Weights of a small GPT-style language model, trained from scratch on English Wikipedia.
Size: 5 heads of 128, MLP 1728 SwiGLU, vocabulary 32768, 86.6M parameters.
Architecture: RMSNorm before each block, rotary positions, no biases in attention or MLP, untied embeddings.
Training: a variant of SOAP for these matrices, 525M tokens, 4003 steps.
Each number is 500 + 50 x the weight over its row's rms, rounded and kept within 0 to 999. Layers, rows and columns count from 0. Numbers have three digits each. The size before them is the row's rms in percent of the matrix's.

# layer 3 MLP down (transposed), 1728x640, rms 0.167, rows 1535-1592, columns 160-239
100:528518493487451537473489545452519528462533521544554481456497541456602510503456581556560548543418448534405513509455589450541597501518580468384504511530503505598585505502476495471563672461499600433541504462469542467498568427407535477493532521
102:484494565393455437472512469529564438453468493451544531458541534492482538509619480552432551516580475482479418449542545554527439577519467570619467496462559486608547443476499528530498536542454483479540416472464372448505526571516576405479551476
100:398553535501485491391515495497527452571403574472475437444437462498580535526499512565529564517536587456543476502566566464528518523498408488440558554495489571479590542452525610475496635523466444430434493446577479490512562434526461515483457428
099:518484573434472470541481479491540580578488490575528536597418455460413657615459463529523535439495564463495474545468478510517540486527523451421516473519499443518444524545478547530532495483633482395571486430543535543515492501481441485443539590
100:493461493465473484497522498434628459427479531495498556477455512465593459477524526612414537428487484541525468425447554456575491496512550489516587596545430484475373531490467505576606544565545486557469571555461545428481584506459549608597394527
103:534527462503470625480481499456515535502574550448475462466533498516573579492472524552508386530504435576519546483453493554513403512520484497595577494523601509567471474537458456494399438508573562490507594473454418490559405460580471571536455477
099:459416480461411507485480514512429488446394487525445542480511535579520598494556535508498476395508538484502526471534500503533525494509498491491614528467569492521513519506527475503550523495468431555593433464579594495482500455412496467489575614
103:488430593445468464432535542415536480475496493581568527520586430598446525551490493524426478654501464585481471494517544444466493517414501572476446462480533549488547388573525520518464563573463473475571498572445482441404448515593446569438466444
099:488585483499557412510512430484598438459466474466476542426482534534534544459542417485521509445542492450542444527522513513478573477530526456495530558489423467538503525410400471547489607477587501525499570471534516436464566510599519462567468564
104:372425461471562421472458535533524506491531534486539563550460522489422530508491506538493526529490567513583501436536433528536547438567479413441493471477473522482511527442514543492521495567532560493432549422488545572510478447451536526470518493
098:438454569488530479504412468421473526562493512526475517471484492523394486418473387482500515558475572520421608492459488511449568476498538487479491536507576555566576559488401510498557388384467468489435477576536524507491384502526537581501477435
102:536452549487503456488601455519604591492527532432494477481511518569513469507464516447576563512476493451456461458462519524499472491519531540548390524421483530537496476519484523442414554569535500458558502455458500446471459496477548488499394464
099:564494520486531453424463414439566537521535577484561515493440533503563572448584550390560545504488515494462515485495469580518525493520533552525474485446520495542561488529406511360513517480498460490476534463604510520514448539423498528534494589
103:468486481511467543475495493489446487436526580505485436337512470469437610482462496576490565473484453469596431429472557390577500508524519529503449516422521574464417521521557500461480521615472578523555529479514551463477551589550455480575487475
103:529538430554492464611492543565464528433459531504518481520585520553506513501493555463511464518481487562449512501446533450448580546512535511466521599465548472524434569400473462543441553516370480450520460511577460415558462518575505443550518451
096:582469454539427372496500498489465508533421474511469565498543431588560493463470625486470581419555550549549497422538502577469468428541508574563453527475499480456501480442483520436455508500493489573528489547517502528527483522516532521484525531
099:406520588538517530522525491562573541520623503497471508551450447492473472510518434494483593469543462532442396531462490588486539362588502428484544510574489510652486508576433457577528560505516537543616516522559512498492512398464526504558537543
104:519552528505459446571594524412426495520480461507465619531480430430562530390430567561473493512518490460454474510493470492541483539540557526441456480445490599554465525466488533481509568493555388535454571370559583529449520532538413552488546439
103:485446465476507501492563459558501523628436433519579473498622395481518486505602441494485496491443460529526457499485589437372506521497477408491480498515513460582516479561487454545607493516444532579552500533440462480436662445520469601575507426
105:527499511559435503483496443613393507454508473570516454446542513468479475496508462464504529576486473547499555476511446461465511537545519570524527484553471483455532507503572527451486446509453581549528463517460535553454545535463505441484541495
104:581514492500426516517518477430550455515523505518560379463434545536411415388551471366467498588491489457482511502523505526458413584490444494495498442590450536531493393519489465526526456526506447537526482512554517416421449405529407590470409514
095:455411489418520488580482542521458570481459566595426491594487458534422508483448468503501546506618448539564504539478446399463508500453471556516448505596431621542562503452578431453460553533485477570603453437593485448489510526420590574564472431
097:522424516452506583472555499439405482355523457458522436502483554555498520532515486444451548502417424572521500504444537480559559518553506510451544544502600558495458476549490437452391518580544556486479449502675440507481503505522566462524457471
098:495489450496605570417470505545605499424400524488517528518614472495461534580362464482449480492515574473497446501466501430511595524534521502499486411514483579558522587571507426501426558460462501482485426375554418408522412513492559520441407483
101:491452528577569460531508544493585562578506543401477489442431522426516556510409525496478548502463579507458591458514545533459431402564528577463585509568483567407505563477599480423504560499476510458492496414541556545558492448489568472447443432
099:478470501482557455487523541521518500553455462441552552472499484435499517541467489550510402406509681423540502479395545408518556520553481476496526510481522552447579443477514494483496439554439494431469548461502477433542495504509480498504495472
096:496566507504472552534547564461554524475486534458477492444476493521463517463489528594443418556453533445512558527398469487478531518530502481525550469520506546517473515516482561493542514493593511528440435494531518483508484522579477453490545520
099:531358537547536466513507460481458527532539556535576499438377492486472530478530482480551502515512546501489408498516538518484597560415548475525517491502462490503433396543584565528475585499516450494447422482531492529519492488517468486450535552
100:460483464560524425545479538507528501508558516520494456488521532461490422505483490521528467484511451427504458483537442524471468496535526522523536371518631557516506535533524531519508523521530481427520539462523525509576435527525431458572483477
101:478494539475472518587538425533576528511592536529514490559482562500521614451564493446575533463546495465531466471547504419458546422491555594441476431428507509474536537484458455454551456442480484424565515487521566465548476504465425496525507580
097:392577498435502535448454563488483412432622490492485515422518550573474500529556549508533383434516473462486475501421523513532586406601562438461478446593573483414459483515464434602503499493484574536517572478551538451483529547387481473482474485
107:437486553423468552631454536492580533501598497471532495504557552487547503523584552469515518502529451499545435563579448442542478458577467545462448525502441519588499505469551559583509473534491525458597497458561484428545498529503506468412468577
100:509567471484540484456528582495365548570513529528466470493525490472482481511473530507467478498493499494521464501550488476478565495489514475417591521511462527550510491516587400415530551492527457504497501496505454568502502378516439379491557567
100:505535498492469550465449498432505487514507493433469512454468570485545362575491492473504451550509549476477481541412560415558553541547535510478525422500538374625497438465504480488502423481536583524511509467554476573490373451563486528556421500
097:496520642451437530469473506570596484539498528544520475430507529524535493476483520573436638462489455505516434512484554387511520534490497554521574483538566435495537476436397540527563525502420393474453594543463517526548551459551539520579457600
095:477438507486450447460436638429516553509504491502561474510486561481546385424500527586470431570597501448522483457564510542508523576515449555513531450439489447481426498550495482461496522574449471490543382553498502404539590445546505540454507416
095:485459546475483459449474462634447547512495502407407550478570530625439496549515436557427504472466509514528547486523459584485408514481507492531540579538515541524443554446460478472534503553526622494540458520446519563449583572370466581556518504
097:568517516483461524504494553583594550470449600479553504465602610493503494617504486488532459448475479475430501451488496518511465569533532560533431518417516490500568439479488482559595505489573470527509564406511598496538520589514488481634531632
101:522487536470551549471536465499471542540519476486495474472477568540513556447459417465442496586559438451515542545532543455452514481535544467547500621528514477551483429540526598513539565505535465585403513583520469546499557472465459627497457463
101:430442474579461529556469500537549475410480469577473523492536463499408455523475514570483600519510576519504538519389596503421404497492481547598488506434559496506544513368542444525533559525541510536525498499524508486432550545495497493432453488
100:563529478475499441514481510568472567475507458547523503529448504461450492498472504598479449556553537495520473562579524501446513518480552513476497546491612558414583580483482506440616576503376473523452424576495526457663566469475510528465484534
104:470433579439556491557421526433602513481521517526560571426501405489525584514552412552522483489437444511538493502567493532565463504447462485425628384537448481456516540456444485468470478423491474557434477559483547577502418443623577360522465542
100:501440509527519552524499452579579492481428476534532435513420545497525535503591486476553424480476483474522533501422473545459467589443549514510408505525560557477524486591466491489494537512545475467516514506463467417462643509403503604477477593
098:444474551510509554476516488577542390438450549576385493462451487478484552449439503505487482615526556453418412570611425444431490492408456474500469522510471456387535486552524482467405430359539459505500486452481469628582526510488614511457486502
100:486533503523446512507540491485501442561485430497472446561505526512443503479578496546477571535538602504490516542493520569522485497454520471516487538557468507509525499482469531482514458420578403469468438528464581505459428561553480525551552516
094:455518509433387500518546530505453510547465542507474467474522523553471510466558502521423506476500509541462422482516463545445510469512487577398440396636408496519388414536457479466514547542503463538583636518464472510560523596547511458563546454
096:461448560425582443458508501403413516429500505466571413529478580470493487508526506460456516506483381389423389416466480457552459494464510558555442498493455520523462590567472557559539568556530493443536493451461497544479466465455554498524521451
102:455493531477509529470450492547511590560460439470506496388508485467459401510420491486489453561575570532518400449481460440556499488454581365507548618453518526573516566496508528415499479439507611559432542485510485499415517417471650413448549446
098:594522429503452529406452480492547460511587482465484527432485485487592398441500495495490474507559531485524536622505507522594549501506541520629550596518496484494629523552548473564489515565510425454504568525548389566386544584510508457557512519
099:584468469546433640468562484543521491432527497500488501464482432508522560540551542548494537494490480450545449551483524356537440476551545516565517414466550536474470549507465508427524518451467568562494529479459489568507595460489570602482460354
097:502501582491527475533493491523498554534476460529519480613540420511476498471565523515476535618545500536520531420514485539528445527477560535653498502494409449498439456534498388465532553513546526520470451519512492547493520409552498624479479361
102:542545476475493524602509519468466508492478485607521416448442482499441400501498499500447482590517511596566422511409362606472514605516546425552492477519556506481533517493384478512490503521427497491544413512530432468473547393481529464490527494
102:487525536538558511419479544483498482564485583417420524499531525585477447501525513506418533524565466549500471485583554539487478554445501502531515505509433540471528593670462562461474443517600551448455448518568559516543468571504459487552466505
110:506551483553518487457489510549525454504580504486490503467578426575419498471515427461405490417489596538516568492400407525520495514452555485437526592499489515365549619496466423517489385522512505467410506445559473542475537469551493416541567500
100:594443492466553404436486460428610526437433443552505419435544474512468498530614519573524547502468512566466546537415438456489486525495480436494518506533481504505523492485517428513469457519485533443494520479578600559470468531550590478539489499
097:520599417457547518509592450449477479519395567488523489539482575429482553450519540439532498543464574502514475542476404408521499479594473382459442470483567587500498452461483475415393411463459459630546562510531548455549498442512489534519557359
101:528490431494621479597507593556488528618496514481532510424472522497586444536618585404580541579468508536454503480504470472512501456616550588456528504511473499417451539492501468477421507395453418403479556515542512520439502522508462470541529530
098:543479468473405531410598425455533471406461531531513518468527487573493599390453547427525500520553619522492539453472485529521452411529599512462487547519527510549515456557509544517513423444565429501497466589502509478537436470457605534415452588
# layer 3 MLP gate, 1728x640, rms 0.168, rows 1536-1593, columns 160-239
103:456607496486491510396582546500529469461474499478481492530411585536489550588536584612399457419528430347527575488520522474545509510517501469538476480528475522624534556520514484518507381401461403511491449530513511486547599586475517423435502582
099:453484545509503554525501503503460510476475425547553479513480386504398578449544531485480582492494556506481546481413418477519538509475486486436469495609523505505471539503425480458505626536547536500391551521529538590495432448508499497480551489
097:464441488573541467458489536502487454439505512412422553467476533529531486465464498579503503588533572521528522590529417525512467505462550581577459518443428507474529498593524485552585399523532507520544413579533458445481491492580535509529449519
094:460606477513458470510526505497505475563544425444533566512516544574502444492496557474551483455459540480475423491612476510510610524484511514542487484527485483481580591453449474501375519537519429495496488523594404453515500515489483434537472572
104:492400486515468505570454503484569550577481484522411505456469454540547477509554445476444438373492375522525492509522495496479501487534524516495497509545529466463508516546593504514541461481595526546504502540532437500536545512528509536508518468
096:520492552431516453545409604496553438549542599572403531525528507506443545529529464515533475505458530541486571442575397490416511474564468536484534551494479507538571526519447461431474558488511525576482523382452490497532570501514534396535481587
101:538492505499554520485510567514487504548506450445509562560415550443533366488490430506533491401519506570512523486482555487500485404501514504456520546457492551464510605484512448506503453524482520502585537461546421506440500494540607471621519666
092:579519561547530468543538473550466491502512484499573481553525544503464580465507512489417494561472496510491442461408405521580501487522415429474428565567551504476518502477535451504484498460394512475487509478498522456589536456513390516532485622
107:390547526451514552433469493555566446537420499513622386480486470524527521418520548491522499480435497538512492510504542494540570489543469523580500553474518517473492461533476603530522438461523594544515503565572489508553540498464533490502583558
095:469456473533517473544505522449592487465562499397494474476497549536481518512508430499581553459429547496584516450548424489563539519425489476531547495437541538544539438471534499479680508461536484520486494435485549375497546466542549636517522457
101:552516524507508442494577411461552518475482516379610454520452498584508465530439462532490493462545443471434567511497532544524474521493503498488464554543486526539542364485420440461502576551452440583522445531484434534515504471559471505554504571
097:569429460508530458572537530557472481564436416500511481424459529575488433512519478550507470494485477476504484408461500417471632600557549518518514537391476453516518420509491488469525486524435540455546504448481513392457513562577514421415491570
098:439499614541484436540387498563530656466517430518546488646462520423557436462509559435493419580591537527453487562500506526498466555532477466561403499526507453511522451553491561463481498504468448425586462573538359568444486429485548551536449553
103:564451567483517597455498565428560457516576497485459521537402535533520569541469465497415524431551512399444527473542429525470507593423494502432481617396466429582532566477513411539527471585590564495541480485456551491471475485474492520498550581
094:581459423528536487478449585541519430508494602543469582590505484583450583407429462541492452515540533501467573448555481591549515502539599555549420555437529497520536488494546477506409462501447528505422519601485480479473541485397462622508474520
098:379551565521489468419506496476512480487472532613467488492495473535525460417470453417476519579459526519517445524622601476516600507587546386508480485567469447467469486370489489521481509543520499474563491372536438403571414563399486474514492514
098:419517489540534582557506435483547479536562521557559509395425541554492488552545445528538427450527414539594477548490525555469545514456424571530624428392464518526527528467506470435508464513532450550527464601561481555581506464522437460507472566
096:494500519534518500485477483519527481449530527504522456532484523597473489483492496505459510412523595529506535550453450577577636557458525594509483494539475461524390537560458468576506577441416423577538433463478529522551549537511491498529545550
103:535446468514503513530444482463536474436542497460566537538526422506509511538467444543552516414457558461521405502494500540546576504515516520528609461483579507540492469461485475411530523504440535524470545454497533535515502547553484491564459465
100:544480525458442419387553495570549534414481502536458574530438529475494530366595515596493447507523547585496513514497502481522530441483509455555442399604476484514376453436522546580468506519544474514469461511615517474524470575527468491536547505
103:478492604481513537530515544485490492494449537570439407516441521552494497544540510503531534450446534565495456541450562565555475463500537492452449413474507484541484432485390577444591464384541447473622494541546484590538561507563459464516586520
097:475555537444489492533516581510483511542479547519479420553483400515516404447372479455533540383443540477501549497464455581512488527467460422524463515509576493491558410450570362463428516558396567543488530537479532575603458518508591544437529478
101:483488580525505606473409424449480396440475533482508511547504488464468514590562533474495424508580512494516419502452432442495535490581493578471486535550520497470516476455492396582526458450567473530535447662520554587485544453432469472456545545
101:513506485557603498507433496408530471507473529557530546473585503535508378567539576493559530508480569550524421438505560444501546472470488479563604533490473551514460517550548503407583449494489542497548544550487539363494598464444467575484523502
095:489602466466519596480563539508489488454511441573532520476503448418495487592559466456443517434516438533552504571431438563480469479455516563494564506554524442523556460496492555557475486537479591439497513532582481522480471529459458362558573518
096:431538539504546477465563461397478408510531485450539547533583555492465564528621470497549511412435509499455517510533553479417492423439541574445468584503515525585507531569422520447430472518480449496610531470465417544426502558548495486546476501
099:503449533435463563440473574464487456524530588473446559506558538573543602564506498370536426392489578453550436486539515462459399462580555478433451534565522509426516533433528500536503515528464506506553494585515431402513511452459515570552564523
100:540519565495479558547425545583496526536524529510471504440528516467617413589479495502448562504522545482423494490527413471478494482574582566520535585474437491525526468586541403519508424425518529457503445471505530501529451414487418465527563462
101:514499561546463439565478466542521535493417574475512519636434501497462493551522424558518528556470499511512449409519480528492560556413518450454554524567441494482459464499496499517499427490571515449456434589490572480565456529512523474450541613
096:614539411571514526478513426495521505549558563538548551531519507545504522453505612495497450543436452499433517494566511497534499478406515408489510589547527475485426515484499567454475506561452462523478559575519530493455513482495517485400520409
102:498402497381449539502488522457524434476490517510472568503508589532586530489473438470477466510435487493525480441492507567533507555510489515467563489574477489613559448476526507628453563407468578430511477502540526472489457579457570466480428552
101:541486500522585558498452446502489491527548479566561448417400477538444462500523478517533482522486473558594573487401557479485492526420482434470528609477517470500497579482465525443476512484391489500535578531451449530542528494397490501593518505
110:417545492460579413492538456449449490515430528519547466544549556581431421555452466464519484477520457492612499552518460573547421521527349431511497488517464573555442577506444536572449523517552519560525519586425472468515493450521498529495519463
104:504611559377513486486486530523557460532507449457463571480496632459540500467468474544570543518389375424503512501462538463513512477526459525498516371452496491509533530479531446491455431433544492449417534492533473520500531466500420598539483482
104:509462540518482558504507410464538519517422538406509486534465587468519447454532486515421472521493456440612465468549526515448505566543551516487471490472576483540476563482575539538520547623553469452499535494492463455553440549551508532486467441
096:535545462404527462485466514553522472395539527451503480517561511462508512552515413545513452503529568495600541481513552637461494436495485469483491521455546504453429393451506548455499454551503579513472519459512483488528471511451536511442563468
108:521552574436548552431551474482509541448386600540485554444553524575464465521482475384446542409565424563561472607457521523436449562534463476541460476427505467512438528462466436472455432457508599586501497539538472422553521526490561508481453551
095:576514497480423504513511494504467437478454494441426497448526455480591579521502561519459461443588458505519448432463511533531453509502512536509554525453449515561489484500450622399461549515526468632611574479555476503517509495518560510426518477
099:591535621488465512497490519556544614465545452508546597464554407511504511538539471527508499555419468466427549494534529442534500577522467522492427497499523541496526544422562465501452452472576523506407463528598543458535482507555519513522564485
097:556576504499478504488556495554535496351527459462509512520552477397479448594545504420473518526577489481530524548523503466484534472505526449559487507507541513511507519427466523537552455556448550551521461516570514571672552464549492571467584533
101:530539488427491486566598475448546539538481501480412530517472549454551569410560463516512508580463568544500471487500448546505490499497514545477483438518439451580553554549529480526420461422403573462545580531467497505490417412461497537506465543
100:401503485583530381471514545462476464533522508513547480549468517525560538561531437572593468497441482581558526491429521460558564479574436565574439558513555418565432515532522466408583557477538449513464474522485543515517437571379473514526605445
098:443519473526415513446504461438494533488542430514558376551455533482582393553560521479470492467457487458479539473600445530546506481486437591524519498537513453550462498422533406525487466546473502477475513527474511500482450447520467585464503531
098:507523554505504531469502571555518474513471566572484474453579509550590532610446552522442458555472484512433549439543555499527460430585379492495473540483570459437504486492506505497554491602453490478490557469499521550487511476538524479518425486
084:522487436522491397449480462544426447429485593445495497394570486540449488465484423569481501700528524523521419432483476502527529584474497560509554482482392475504459598543451442549485504448415484481392590462641481485466568468529470471477508568
105:549468462441508478450510405485571548546439554410447549555575562532484522468558589510448482484538512520510494495515562519516580488486527515464447562502535494519572439559528468494521496471554511547415529461523539544465603383461519448469533528
105:510503549518579439492456516514524490514502501538446542562601500420517453622600484441541580500531398443431398480470543428465458505417551433582543535448491462518444461540534501585475401568476555520522448520516495424496587508528545521448444460
096:454486506543410586540547475477465545531435494484451486553539445573405481470395443517542515581513511476468569454475477533525516481381596537438510534456506510557508525540396435439526479562508470418562435596461485557540500440546593491559430448
095:567545509486483531500649462437415485434416456465498451477458495565526431535465453496465513486481563497565468554487457521413561512478559484492510470554474523499494448512495572429482538481466470455498509453561541485498482502457554434491467469
110:463565577535513502478517501531652486507489456453570501515495509554530520497503424616552434467427536409525575473528528547474469461419476516510539560501461504456393478507448545542403456378491504444603488500440433540506501503537514581536511488
101:468465532513499461553508505541515438548514441452482509494576519541533440489445497510541552506499563491465510449592473495433562514553479487549512518500512488499490499546490459491469441509532548537457507512455444496443578463515495562490502602
106:452486515507585542435518501531495503459406562495535518495510464553506555593500506513548457468531415517463533569458354458523596547499519511489442534577382522586417475465477431578514506486391485543505538545555503407519445557480459594498572495
112:552413461524503516433478554565544519454475477427401504539499618457503456517469590567461522474552438593520497518464486592455490508456500476452489462554500574514525422474528461475576548454412451549469477587495472455473529478452495479489508549
108:427501512551555565442517508475521456419462532515494559484433456466578449482461483506470484565453504525606464483499521498479515454487537532535582461480483481478464577513502448552512407445475479485466596524566504498513487417422460466541455551
093:461556456541596556552439479481534535410452541454530478574437487520480500546545524501472600565545498541448570433495486487505495447524422522504514427521597477562507447505535462517520508515451460522453500521442440516482480446547434527527567546
099:553503517561487465456520395490479475484466469596514492512494552573510361403502524555530533534530501582438562449542538566451482487527476493556441464603488483431492525548436454442524450434549481590560553501546595500452485415637552522503502534
094:556481485610486444485472518514459536543484490530520580560451483552621413579434433526484505547442356433528445584519452484519498512568505535486536593449483443487605471410546581472496491442474476529457428505416433500612522425503421492546517466
132:520548505524440497516478444480496557519514497470521560479535482525555513469521538488554621538485495614520539534608419482480405435535452396475456506510512536532549551485540424442451516509576492559542568494444481565547510518383490552484463514
# layer 3 MLP up, 1728x640, rms 0.174, rows 1536-1592, columns 160-239
102:422499522500453499575463482496458442492424452447550483514588418498452488384548546521478566600564515557428449474469514554413470461515528557449492464467574520434512504425496531553531568542534613457452564484614427475463491506494531550599473488
103:487497522545393537541500453400541471515420531481440528417467491462460472493570487544530518401465518546524569570470521505543537483471515536468450439503464551394498500510474545389489571543534484510595529546593509510494422524463464503552350535
104:559467485415496558494510503533444446522539500469481506516471589510478507564472513542519499445522447492467525433422508506483500488423444513495513472569510479513523498543539498584481429523538533500459504475539516546470503530454545425461570475
097:471504512479580387538478403511577533496496393503532458477646484517447554536449522504511589483492544535404457462515466580563542433489461480544474537520518565485576521442462447542528526480442568397448536601574466444512512441527547538505575378
105:545432446442485504568524481493429505482426490552508464471477491442494566391517552547473520495499482530500444524450435475557368561532412433510458501549511518536526482557528494422510530542537566534515408459434436444465502554481486465520600536
091:510482587497570490549532589410521575546389507517367473527541532502475555512545485504495451510559464566620543476602428435507559515464477466530408488515489483544473484493506448424555556467472454544486490490442448563469455498508423560490449606
107:473464468490492491531535580536428507406504470495456503488465442524504449390528649545420485613488536509524511544538380471512556445467541474446379419418515495532568429522610504439552473476470517465458564496538479498483449581455469540491532509
091:561555482493588467471477539511606424500509498493459467517395407500542486516462459429452482442455472524472457444510588445416515462486493511481476560489391551411471539514499511480496420513592585556524535517547424538492525399475530452517531475
108:505520590476501472441432480444448423488537505452508537501444502498475497481561498571466484500451446590448491540507471396502538494475510459587541557507564562459522547465505451504527463516611489444472450529538503441497542513511518521562518519
098:468589465478398553514514504556532529506434503531454552554542523552515519465507562529466504424471442531450449558444432579513525532582465528528366484556481389564348464468590445451536529529434554460451476589599507398448523571546429533483429575
098:414371571445479570540376515548517481513561606375479443509494418378485477455408498495539451509527542468468484505531517524414511469370547559541467504477442521511565493615478468507473542468433412532524477481513498444522464424493480414481480508
096:469422422504531556509463389405482463546461513400565454526459531484503610426481566481429513570550501450467482468412489484563509509479491446559573449572469525444452544569497503514422459466507450463450507527498488483506427460587491441549502505
096:601462437472446478499528540417567507478514449523406480393524497496427434488538476436458555439570613542578535465487493536529474523477488470436582456555506599454531444552525484529467505472558461499591505437553514501523629462421564470504576536
101:438542524481557496458540538466689525514484545510457546463506535531554556514443538469527520483477558500576575443452541527457489463457518484396525583528421533445512652546535476578511411394450480490328474462475434480538542414539532489504471480
101:504558570465553433483451502547495519458556437527437522447508544520490454577565561525545427546478514510561486505449601574548518576523493553518561523567437457526444440611496444521447471596459559412494471477461492441499429595578450445525517524
099:514467466549512505567529474401564543569470449518547448533470489473434499564441489483453494447490569493522421529409467471447502451529528483517516527449512470572504454535513433519442538507464441483496525537451390583449578420432575629485466518
100:465526527494525433542416385494435464477517523480503565567513497468497440450461511606413479509530510506543463562525460434562443529481488523551359595470458531489433420483561488418500539448616579514550562547465568569517475530424470470457568435
099:401547493456433502468568469455394554576468432511580517403465450479453510399528473511498478461486527465493472451551469516443508501473466531479482554468554548541439482419502558517515550447506500428439464529439461530471436532527535540479475482
106:493532520468538520553473553479525546524601495505455491527447479505467461418592502430488414598467510558435544523433501510486485591512559605521426470488478458522536505441597545521529476471450564541494501453528440491493541497514482476456378414
096:550397504478538545482546454486490405476487455518478440541543506479474421502552306520548467534499445480589501527513512493463527503581427446506490435574449525471490523510514577593464528480538550475549452457593500480446453555510471564412550555
100:536489466479504488490484458566422457447450580518509564542499432435445512521528515556552506548514462448514587492475479470414516560467470531483491469598524521500560461546511569428562462498523522570562573575430352510451511506567493467566439475
097:527453464593552479519555494446407650458561472429480562498463473420417488567532519503539476473517548541441459507564611541504480529461474465555535453576528436500541442480466455537391496468451538532521516520553540601606398534485498507518502570
105:516456538579532568508518450449490447649528520474402555515588448523559488501534500454436442526494484494468432557558520521592552543521458475443481477596394464471501494351475459558550491585556476524509525516523534526454429575512531471470537493
095:436430472422526514521564553432549535488521479483514524549490592552486518522549504531546567505466507489430382556521432491576521526473563458565516503510617581517576461491496467491541499517542497570460466516614566433526529565504430542498491483
100:476524491488495544555536477363539440452460427532538510559586496508482610599525458545522479419403533595529516564473459499478475527514471495541521467527485489407449474440471464536406525447548518570478514491553441585545394520436513479450525541
096:536541451430479507591495502411479520492575468532532481493520479510512459536446498450463395546526520541467514542467480592405499396499528432553524476481495537513578503556502456426474511565536416525481527465514491559506500441459498487382604528
098:487433571438487558506525434576529564488401571527468535438483456457489459429431494514541568561527452512512478486624526455556596546520394554543562547471517531511405457498432563451441528578558551513467551493358543615446466631517523493440469505
104:451532447490480538595472516446559513545513420517423554510440449488555469478442481620485558531436425427560431513481470478491485602535549572466529623477577447528461569564475498579571527420504585490479534527482529492529436584457504407476437534
100:559426512489559516532491427441458505483528518568510476474586541481447448469553604408542547544513426511550509505437573499495502462380454585422506519471498491481461451512610514505486541465490433438456603518496499503485516493479524478421439468
091:473590505440468560513578516610442553560512516460567402572478532574508414459500403517466552545547489387488488516462454493573460504457506531465591425549470552475549485514516423477569528506531533507507470571483429441517557434521447557595490499
102:429524407492486489452388546451492472467543516497416550411441568517455544438478453565485501447416417598512521543500464528467508535434451515488512527486487561515533444432567448523433442541460519462558431578529517535494417534453539448521442488
097:448487507532482522522453493411416403420494483427441499469529570558505569530466433588425442481497423461425516562599408473371542388521509584481443529610493423535534535584560402429552453465595504470474460494492487564446571559497501614543557541
108:537491490531483487479452484486486498546513522460541472465497514498453516528457458503524512401452502467475536446544609408561487521580459390433508495495467507562490357518510501544599434442510510469554482526512533562409531485509492512528413404
100:500492487421501448474573539526526497488501505564442456492557509559490534536462572594412469525556517462515509429486463502552441511541509509527483478473482458431553524497562485548457534448499459481428454497484463497602507509639554573468439479
101:573547435480451519564509439461604451515526523550489653555465538524491480595559484482543513574467425478564435504519471469527517472568416494488556407434515555493530428455490422508484474505576524578368526521543509501497502496491485533480488505
097:560438520456625471532524581444540511488547441463493399569509576534511477504491473514544500501502444426482508473478539441552497538427551623455404629517440541537465501475512490586504587541597531568468473474440427469512421543516515549470551457
113:562448503475413504494506379488490535444463439598480419515472539521610480576426503424435472531542528573517534476527492525534530491445541526409532521528409523591500508498550493470412462501530549546469435506596456468422588417485589598417511575
100:480600587461477544550495469587506446521527422528507476542468547501523562474512448484546413478531521538559462585497484509586460517482455546518418517540489549565484486475471519506538457596526445477588497512431510579465522475527493530433553427
096:473535505441604490533493477461488554441509486499574593442592398491531474471475542420495470528531510497465482575514538515540522515419516401450497612423445532402461535470549418470403413504509519536566456543415476433593458496474607577580501484
094:478560494429434512612474391544484535424591533518551438612478501551448522501518554505605458488552466524528474496552556349543537482526543519471470473443569522461579447525495527538578528510432610533589429529475585450500464456456409500530544464
097:513539388437526605463516496531616514494473573448547539440443521452512539528581483540589564515466548453470524490445526611578593525515392514498404476483454506473446452477450541493461401374406480450576492432456551482431488502585499502508565512
098:632519431500506455511509413436479519462561555429490450536434594439496465629467510477456530485514528409626576494599501494547540457419464424507532452541495537476462463433521531511528511486573473474457527409426587510509497488456521532527461435
100:611439558469497484470589480462533387414429467594572551469535599431533481479498536504459418536545474464498526499493583484512502450423538449566467540477543469533410469519424472575575536534492447472463476467522594534502495522462464472501524486
101:457444533547520481519516524554568528392511458515456559516487457468445406450451455540538485499543393426524491461540546524592545474499653519452512576552502556572464480462523578427535514494449546414499671530535446538458501456475627417564498568
084:433552399525571493556473506508463502517545550471465546472465456511526529459539582530496512614540604542424452468452417449567494582450545494573545444400515513528390565601486384470427458540490481514533520497576544441498533478574481547426457527
113:605453524570367492577562550460571462513494397482432510562528451562401498536500459405451512536490480462526429482475542517511536501495470422511468447461545500525515511529468576451509458468515487474448597430484528485560494552520490531589381515
106:532461518473522498508350501475518416523500427529463546441600512407510462557537451505508566523427558550517494492494505427509506470430502440559533491543485636521430487507446589360524478552510533433491491493479482415468477470480566409459442431
097:490489442469490532468501463492518454470474559644493480512515397477490485536500516523522456472486522523548460472539443489518578498529483462473412545481523433559519501480528615457511506525457516480563492472449534491528490579627425470500471496
091:432567387485468516434487480545538450449571567515465458522451472476463496607505461454465487485636590476582518571438444520367466467536587468577444493529526515498554544484616552371481477564514593627471520516451535520534522487500508443462441432
101:390530499462529544561525495425497461407535498641505446530413569471471554514556555516558538430406457445499544480564513460395544516456471522476482608491451520524552414469461477513543505503646513483421581519511506525584531534439511557564478573
101:439615408457501516598505465433549528457465516504617556521568434475499510471436480472518585493495507417499501474462452530505459510540539429488506494564503434464552526547406588433536488516582477470492514476553533564476474510554551503373568482
096:527441527474431498594589584420410510472561511502545494439490580482481463518509552464442422494469513517415549476552554457546471493495502416433504454480536526557562543491498446390542584532543591488523478541470544448474535482406535514572446518
109:522488443449589530481545540448526588569523573511502558505613488623462433556479514507473417441479445492546512558526405512498458427459524519472495476425529510468554489535522481411574414536482536481535573500520584610477533478529452551506427508
116:641547487481483433454490443535529548512540464496539490570617533492410491552433521497434521519437590492417504473463516461497504615442408497463471518546469490485602546385456492502422506465502536497483554545494461494515479601449474420493504499
092:449489527452553440423581480459460466537481505467540534551517523429515478503571615410607524525480550449445520492428449533570551533563472460489543519438539520480486465498569562469521574451481529485500519434450595536467519414458553515492479401
099:457495451433494409444636536468545311508474581486498489509508458563471410370516512515550584510505467538535479456469537487565510537438509567618375590495503502620421515589395458467556551523489593526462504568495418530468513447531484586453493499
093:500582648374483594496471460466484547486518417449610514588462461580480412425576484474602522502407522560564557424517495503574516487511511443420464424533538526478426509442465506575506519456512387547549499540556504482566523529577500492524479586